Part of a small language model's weights: rotary positions, no biases in attention or MLP.
Each number is 128 + 32 x the weight over its row's rms, rounded and kept within 0 to 255. Layers, rows and columns count from 0. The size above them is the row's rms in percent of the matrix's.

# layer 7 attention output (transposed), 448x576, rms 0.043, rows 4-9,68-72,132-136,196-200,260-264,323-328,387-392, columns 504-575
size [101 106 104  97 100  97  96  93  93 106 102  91  83  81  93  83 118 122 122 109 115 112 110  98 105 108  91  94  93 102  97  97  92  92  95  96 101  97]
[[146 127 119 169 118 140 110 164 142 161 100 172 149  92 127 146  79 110  70 138 153 127  94 123 156 123 150  97 141 146 125 108  91 136  55 192  95 108  97 129 166 190 105 164 122 161 128 139 101 150 122 133 140  94  73 108 161  58 153 153 131 109 132 187 103 107  94 139 128 127 134  69]
 [140 177 161 147 165 134 169 125 147 237 115 147 163 167  97 100 136 121 146 118 155 139 123 179 116 158 127 107 100 142 182 138 103  80 139  99 184 118  85 234  98  91 101  96 157 166 106 120 127 122 136 116 167 121  60 115 137 206 113 140 129 119  86 129 105 113  93 112 129  97 120 103]
 [158 112 136  90  91 165 135 130 120 156 172 107 165 132 115 151 164 123 139 168 185  74 104 148 124 140 141 154 143 142 127 171 170 135 111 181  89 147 161 123  84 119 128 198  85  98 129 135 177  98  94 138  80 113  34 105  67 112  78 157  43 174 118 163 127 108 141 119 125 144 156 132]
 [ 94  94 129 104 134 100 150 138 158 102  84 128 161 100  97 130 116 158 170 217 114 133  76 122 161  92 111 171 121 175 111 147 146 176 112 129 141 145 138 121  90 142  95 184 124 172 149 123 108  55 101 100  84 171 132 127 118 134 152 112 102 102 108 122  53 111 122 100 161 101 155  93]
 [ 26 197 162 140 131  62 176 117 169 141 118 135 165  80  75  74  99  61 141 195 142 145  86 157 127 150 154 165 120 114 172 109  89 152  61 130 142  92  79 142 177 204 132 115 152 107  74  70 151 104 136 132 125  75  95 107 116 144 131 172  83  54 103 176 170 156 139 138  92 133 150 157]
 [102 163 105 142 144 108 138  86 105 163 195 131 152 114 122 107 161  98 136 154 147 151 153 134 150  76  65 183 128 152 189  92 182 134 176 128 110 120  58 144  79 131 136  95 125  91 111 123  81  62 157 157 131 108 108 141 137 148 129 119  87  99 122 101 116 106 112 169 113 127 158 164]
 [117 116  94 102 168 156 139 108  90 141 118 116 121 141 130  80 133 131  88 200 101 151  78 127 142 215  85 156 110 120  94 116 148 106 118 156 154 172  97 116 126 110 119 148 153 128  97 193 150 152 109 142 162 118 114 158  88 138 133  85  97 138 135 152 140 131 116 138 169 145 124 116]
 [ 69 104 109 133 147 126  72 120  81  95  92 182 138 152 115 160 112 182 160 139  83 111 146 116 151 132  45 160 139 177  99 114 193 148 123 133 160 146 108 141 129 122 158 148  98 142 168 140 128 122 126 140 162 202 141 161  98 147 124 174  95 106  89  48  76 154 148 110  97 144 132 115]
 [155 135 164 161 191 136 127 103 104 130 110 143 122 108 158 145 118 170 104 107 107 132 144 122 106 134 152 123 109 115 122  99 111 154 152 122 121 168 106  63 114 137 122 158 125 136  91 136  74 117 172 128  52 123  91 167 150 215 130  89 184 144 162 121 115 109 155 133 112 187  99 126]
 [190 124 142  85 111 193  96  76 170 140 125 125 164 132  94 108 119  91  48 131 111 108  98 126 137 101 154 114 151 149 125 129 144 119 160 118  68 124  97  99 101 130  89 146 142 128 186 111 145 112 134 163 137 182 129 148 138  99 143 122 164 140 133 126 147 156 145  96 135  65 175 157]
 [160  95  96 147 106 150 129 164 107 103 106 127 133  98 183  60 146 141 122  41 139 129 147 117 137 119 129  78  93 142 143 115 122  92 197  81 193  98  91 131  65  85 124 125 121 148 163 116 108 141  96 151 116 133 174  96 110  86  70 102 101 104  97  94 127  77 135 154 194  96  92 129]
 [125 133 125  86 130 125  89 177 113 134 115 187 140  88 144  96 103 116  64 210 100 119 166 128 177 142  84 121 157 121 163 144 139  95 142 119  99  92  88 144 119 158 125 147 140 136 137 119 103 149 104 124 111 105  69 193 120 113 123 196 143 136 113  87  84 113 127 139 179 157 111  99]
 [123 138 119 137 129  92 108 148 116 104 155 160 103 159 126 127 138 132 127 111 115 222  97 120 111 123  41 162 114  76 130 141 132 133 143 159 161 135  97 147 149 159  98 124 135 143 148 200 224 146 168 103 191 110 131 103 193 162 123 161  84 160 186 158 109 117 142 134 133  97 170 116]
 [178 137 144 149 123 141 110  65 115 149 152 103  85 143  92  91  96 107 140 146 135  48 157 106 124 159 146 159 148  89 148 175 118  82  83 138 110 124 116 131 122 138 160 193 144 152 153 158 110 162 116 121 104 150  81 175 157 143 121  88 142 181 137 146 109 115 128 165 120 172 163 117]
 [173 103 174 122 107 128 184 110 161 132 113  66  81 161 138 145 155 157 134 142 116 159  34 150 131 135 110 122 157 191  61  75 116 110 127 141  61 161 174 120  75 123 127 194 126 142 164 101 166 134  64 100  92 119 128 141 152 100 165  86 143 125 110 179 118 136 115 141  63  77 166  76]
 [124 135 126 187 124 129 131 152 123 148 128 118 108  74 103 101 172 162 151  84 124 127 137 107 110 176 132 119 107 109 180 174  76 145 139 117 184 101 162 162 105  77 108  71 130 105 134 101 139 151 156 148 123  95 146  60 119 121 136 128 144 123 122 131 221 132 121 133 156 115  99 141]
 [161 139  76 131 124 197 141  86 106 123 132 207 140 126 191 126 145 150  94 133 132 102  85 152 129  91 141 145 158 139 185 122 125 130 107 206 109  89  99 136 108 202 127 169 137 130  96 117 158 140 131 147 142 130 106 124 155 106 183 109 172  90 105 175  95 102  98  75 109 124 153  88]
 [109 216 167 111 138 141 119 121 118 173 136 131 113 193 132 132 112  82 127 108 178 144 148 185 112 141 127 108 117 109 172 134 122 126 121  38 189 167  90 145 116  90 128 155 173 144 160 132  83 134 158  93 165 101 134 113 114 132 125 130 119 149 111 109 101 119  77 124 131 103 141 122]
 [147 163  78 135  85 103 102 122  98 177 125 139 125 109 121 110 145  68 115 113 151 100 120 117  98  72 159 164 171 107 181  93 148 131 130 155  88 143 110 131  73 146 138 153  96  97 143 159 190 131 109  74  40 154  36  88 110 174 129 135  77 178 124 134 102  78  72 130 161 160 154 101]
 [160 105 117 102 139 168 107 137 140  90  96 111 193 161 134 104 130 154 102 165 136 140 104 173 187  98 118 179  85 185  97 121 121 106 112 157 152 113 148 115  95 165  93 168 192  89 142 148 100 123  61 106  91 185 162 175 153 150 154 101 122  78 108 132 105 145  73  59 131  59 156  89]
 [127 155 112 135 120  73 105  98 158 193 131 149 185 113  80  93 132  75 112 120  97 107  51 132  81 142 165 173 144 115 111 151  89 157  80 142 157 148 116 121 157 165 115 120 147 147 117  98 144  85 169 135  76  86 132 158 129 134 129 157 118 124  99 119 158 137 105 119 143 156 108 161]
 [154 164 122 152 154 160 112 125 140 160  81 162 151 120 164 141 124 139  74 187 154 133 136 124 127 140 169 181 124 134 177 123  99 158  72 148 174 104  96 101 122 185 154 165 129  97 116 125  94 124 101 132 150 117  69 137 191 100 184 117 163 142 116 165 123 118 144  57 116 112 123  84]
 [149 210 137 147 151 163 146 102 138 158 141 129 163 178 125 122  74 157 130 125 166 138  48 161 150 141 108  56 109 150 154  92 144  85 147 122 151 166  74 231 102 128 135 122 122 149 140 153  96 115 149 138 126 110  95 150 129 155 144 143 151 145  99 174  68 124 131 126 185  87 140 105]
 [ 97 102 108 117 119 174 134 133 143 107 177 116 183 146 168 115 139  62 154 142 188 107 122 157 141 169 177 130 125 164 122 145 136 152 142 159 142 110 111 197 133 134 118 159 132 127 179 160 180 141  90  86  90 144  46  46 109 131 130 106  67 192  94 135 133  97 118 109 134 150 155 100]
 [136  98 165  98 141 146 119 135  85  76 116 157 151  87 104 100 157 177 128 161 110 136  82 123 150 128  76 174 101 211  55 141 102 146 152 134 134 127 127  89 118 137  56 197 170 153 166  81 130 100  77 106  75 176 137 138 147 174 159  59 115  65 133 196  99 101 119  94 113  92 144 141]
 [ 61 158 162 137 140 103 157  82 167 153 119 168 165 108  86  75 103  71 147 177  98 140  73 127 114 164 182 127 140 116 161 136 129 172  53 143 143  95 109 134 197 179 142  99 113 100  90  75 159 122 126 131 114  92  87 117  84 142 210 167  77 102 134 158 120 138 118 122 120 140 167 151]
 [164 165 106 172  77 109  89 106 114 135  94 131 130 103  96 111 108 144 173  80 119 130 186 128  97 141 180 124 115  76  63 121 122 161 121 109 160  83 140 167 115 139 134  71 115 118 142 170 156  90 190  95  91  63  80 113 116 155 152 137 115  95 131  90  55  92 109 113 156 112 159 126]
 [160  78  96 142  73 156  89 129 138 134  90 125 155 148  91  87 123 160  73 117 111 159 114 148 126 186 120 152 114  92 117 103  93 108 133 142 116  84 122  94 114 128 190 163 155 100 158 130 190 133 117 135  73  63  69  96 135  69 162 160 137 101 144 163 147 138 128 130 162 168  81 121]
 [136 144 134  98 174  98 145 152 132 195 149 166 111 139 122 110  77 147 135 128 102 152 132 163 121 164 109 124 150 148 155 140 146  78 136 118 201  94 122 194 151 154 118  88  66 171  84 162  78  96 134 143 129 107  55 144 182 154 114 167 112 122  95 163  48 118 133  75 138  79 120 111]
 [119 119 173  86 120 202 120 171 119 132 141 111 141 184 128 106 119 102 121 149 194 123  87 131 117 136 167 105 155 162 130 159 141 143 124 125 118 154 136 161  46 131 115 205  84  99 113 158 111  84 132 160  94 192 103 182 106 158  80 109 121 156  88 149 131  94 128 135  77 154 143  70]
 [172 211 125 105 142 189  90 130 131  98 112 155 146 148  61 145 124 116 122 218  89 110  26 102 124 116 118 181 170 164  97 151 109 138 101 125  96 134  91 125 102  88 118 177 152 160 198  85 136  93 128 125 119 161 144 149 149 120 162 140 126 117 103 113  76 163 150 109 122 108 124 109]
 [ 76 190 113 197  66 130 165 156 175  80  70 127 111 108 120  74 103  96 100 162 155 162 108 142  91 156 146 110 139 146 139 118 142 137 126 119 154 130  83 135 165 145 155 166 140  87 131 112 140 133 104 102 152  85 103  64  88 110 160  98 133  92  90 171 140 133 189 117 150 146 150 120]
 [142 157 119 156 150 138 120 121 132 162 154 168 129 177 131 159 106 121 158 120 144 119 176 159  88 167 170  73 121  74 101 122 124 111 108  79 112  95  94 111 121 140  88 113 134 154 176 141 131 129 152 100 114 119  88  90 114 134 121 117 124  89 147 150  61  79 104  95 148 108 139 117]
 [122 132 101 139  81 183  95 157 128 153  68 110 136 144 146 112 138  92  87 129  69 143 116 154 153 172 144 180 102 123 139 140 130 128 126 188 173 104 132  90 137  95 135 178 143 101 124 141 155  85 101  93 108 104  95 101 174 100 122 150 147 144 143 171 153 100 118 132 140 186  83 140]
 [178  72  96 133 132 103 144  93 164 182  93 133 174 134 105  87  53 135 151 135 146 147 122 168 171 150 102 110 146 163 137 143  87  70 141 129 136 145  72 187  77 122 130 118  64 116 105 124  89 119 136 179 142 178 111 148 120 130 133 171 147 120 100 184  62 158 132 107 166 119 144  75]
 [136  93 133 121 105 181 128 155 124 113 162  61 188 156 146 136 142 114 133 161 165  99 104 135 166 253 163 116 160 153 123 165 152 162 135 128 115 161 146 119  78 149  90 162 119  82  91 161 111 117 110 143  90 136  74 137  77 158  79 136  99 119  94 179 138 112 142 126  75 136 120 149]
 [156 104 140 101 129  98 130 127 162  86  94 130 126  80 102  97 110 118 148 190  92 125  60 146 151 166 123 159 144 172  86 153 120 133 192 106  93 146  98 120  68 120 123 152 132 179 165  70 142  72 112 132 101 151 139 144 110  64 141  81 121  61 143 110  38  83 165 123 122 128 116  90]
 [ 66 143 158 155 114  90 151  81 142 104 111 172 115  93  91  84  84  89 154 190 129 152  99 135 136 165 162 146 161 116 128 110 166 124 106 116 162  81  85 135 159 166 129 149 123 104  75  70 156 118 138 102 202 133 143 120 126 149 162 194 110  76  75 161 156  97 126 136 106 142 166 163]]
# layer 7 attention value, 64x576, rms 0.0383, rows 4-9, columns 504-575
size [ 99 101  99 102  99  99]
[[ 96 133 198 152 121  47  99 115 119  71  99 137 154  35  66 141 161 148 216 103  82 105  77 115 100 107 133 108 117 169 140 135 126 172 132 138 116 123 154  96 114 100  72 114 121  81 162 201 151 152 110 129 127 120 108 149 155 139 110 125 196 153 155 101 186  96 110 141  63 150 161  85]
 [170  83 111  91 113 109 173 124 145 176 146  77 106 105 125 156  81 118 122 119 150  77 113 122  81 137 175 132 159  75 144 166  84 168 138 197  73 164 146 190  56 148 147 120 153 122 134  91 127 125 126 130 191 160 133 131 108 108 146 125 167 124 166 163 100  84 127 153 129  98 112 139]
 [149 105  89  93  96 145 163 106 178  64 128  71 164 154 166 124 164 115 110 107 161  62 120 106 108 174 152 149 156 120  97 125 127 161 151 129 132 106 156 156  46 105 107 108 111 120 203 107 126  98 100 150 128 129 173 113 136 114 114 147 138 129 163 217  85 129 147 147 108  99 108 128]
 [ 84 150 142 110 200  82  46 163 114  99 175 119 102 175 165 105 107  90 141 163  95 151 122 132 152 148 123 162  59 101 116 118 150 127 119 108 149 142 162 120 143  73 101 132 181 152 123 134 130  91 144 121  71  68  89 100 169  91 139 122 128 114 160  39 123  93 163  85 165 149 173  58]
 [ 86 119 155  94 138 129  87 106 137 172 106 136 150  76  59 136  85 137 152 191 121  91 126 165 174  87  86 129 138 111 140 114 182 162 113 116  79 109 166  65  97 171 154 137 183 138 101 172 152  95  93  80  93 131 155 154 130 127 145 150 104 139 100 193  95 182  91 152  67 172 119 123]
 [116 126 137 125 177 133  94  91 113 117 143 135 145 165  56 115  83 137 122  80 126 182  98 140 146 128 145 103 153 171 127 131 142  49 105 134  84  70 159 172  84 185 137 158 125 169 153  43 135 124 143  84 165  97 123 135 165 106 109  85  91  84 123 126 132 173 153 193 100 156 143 171]]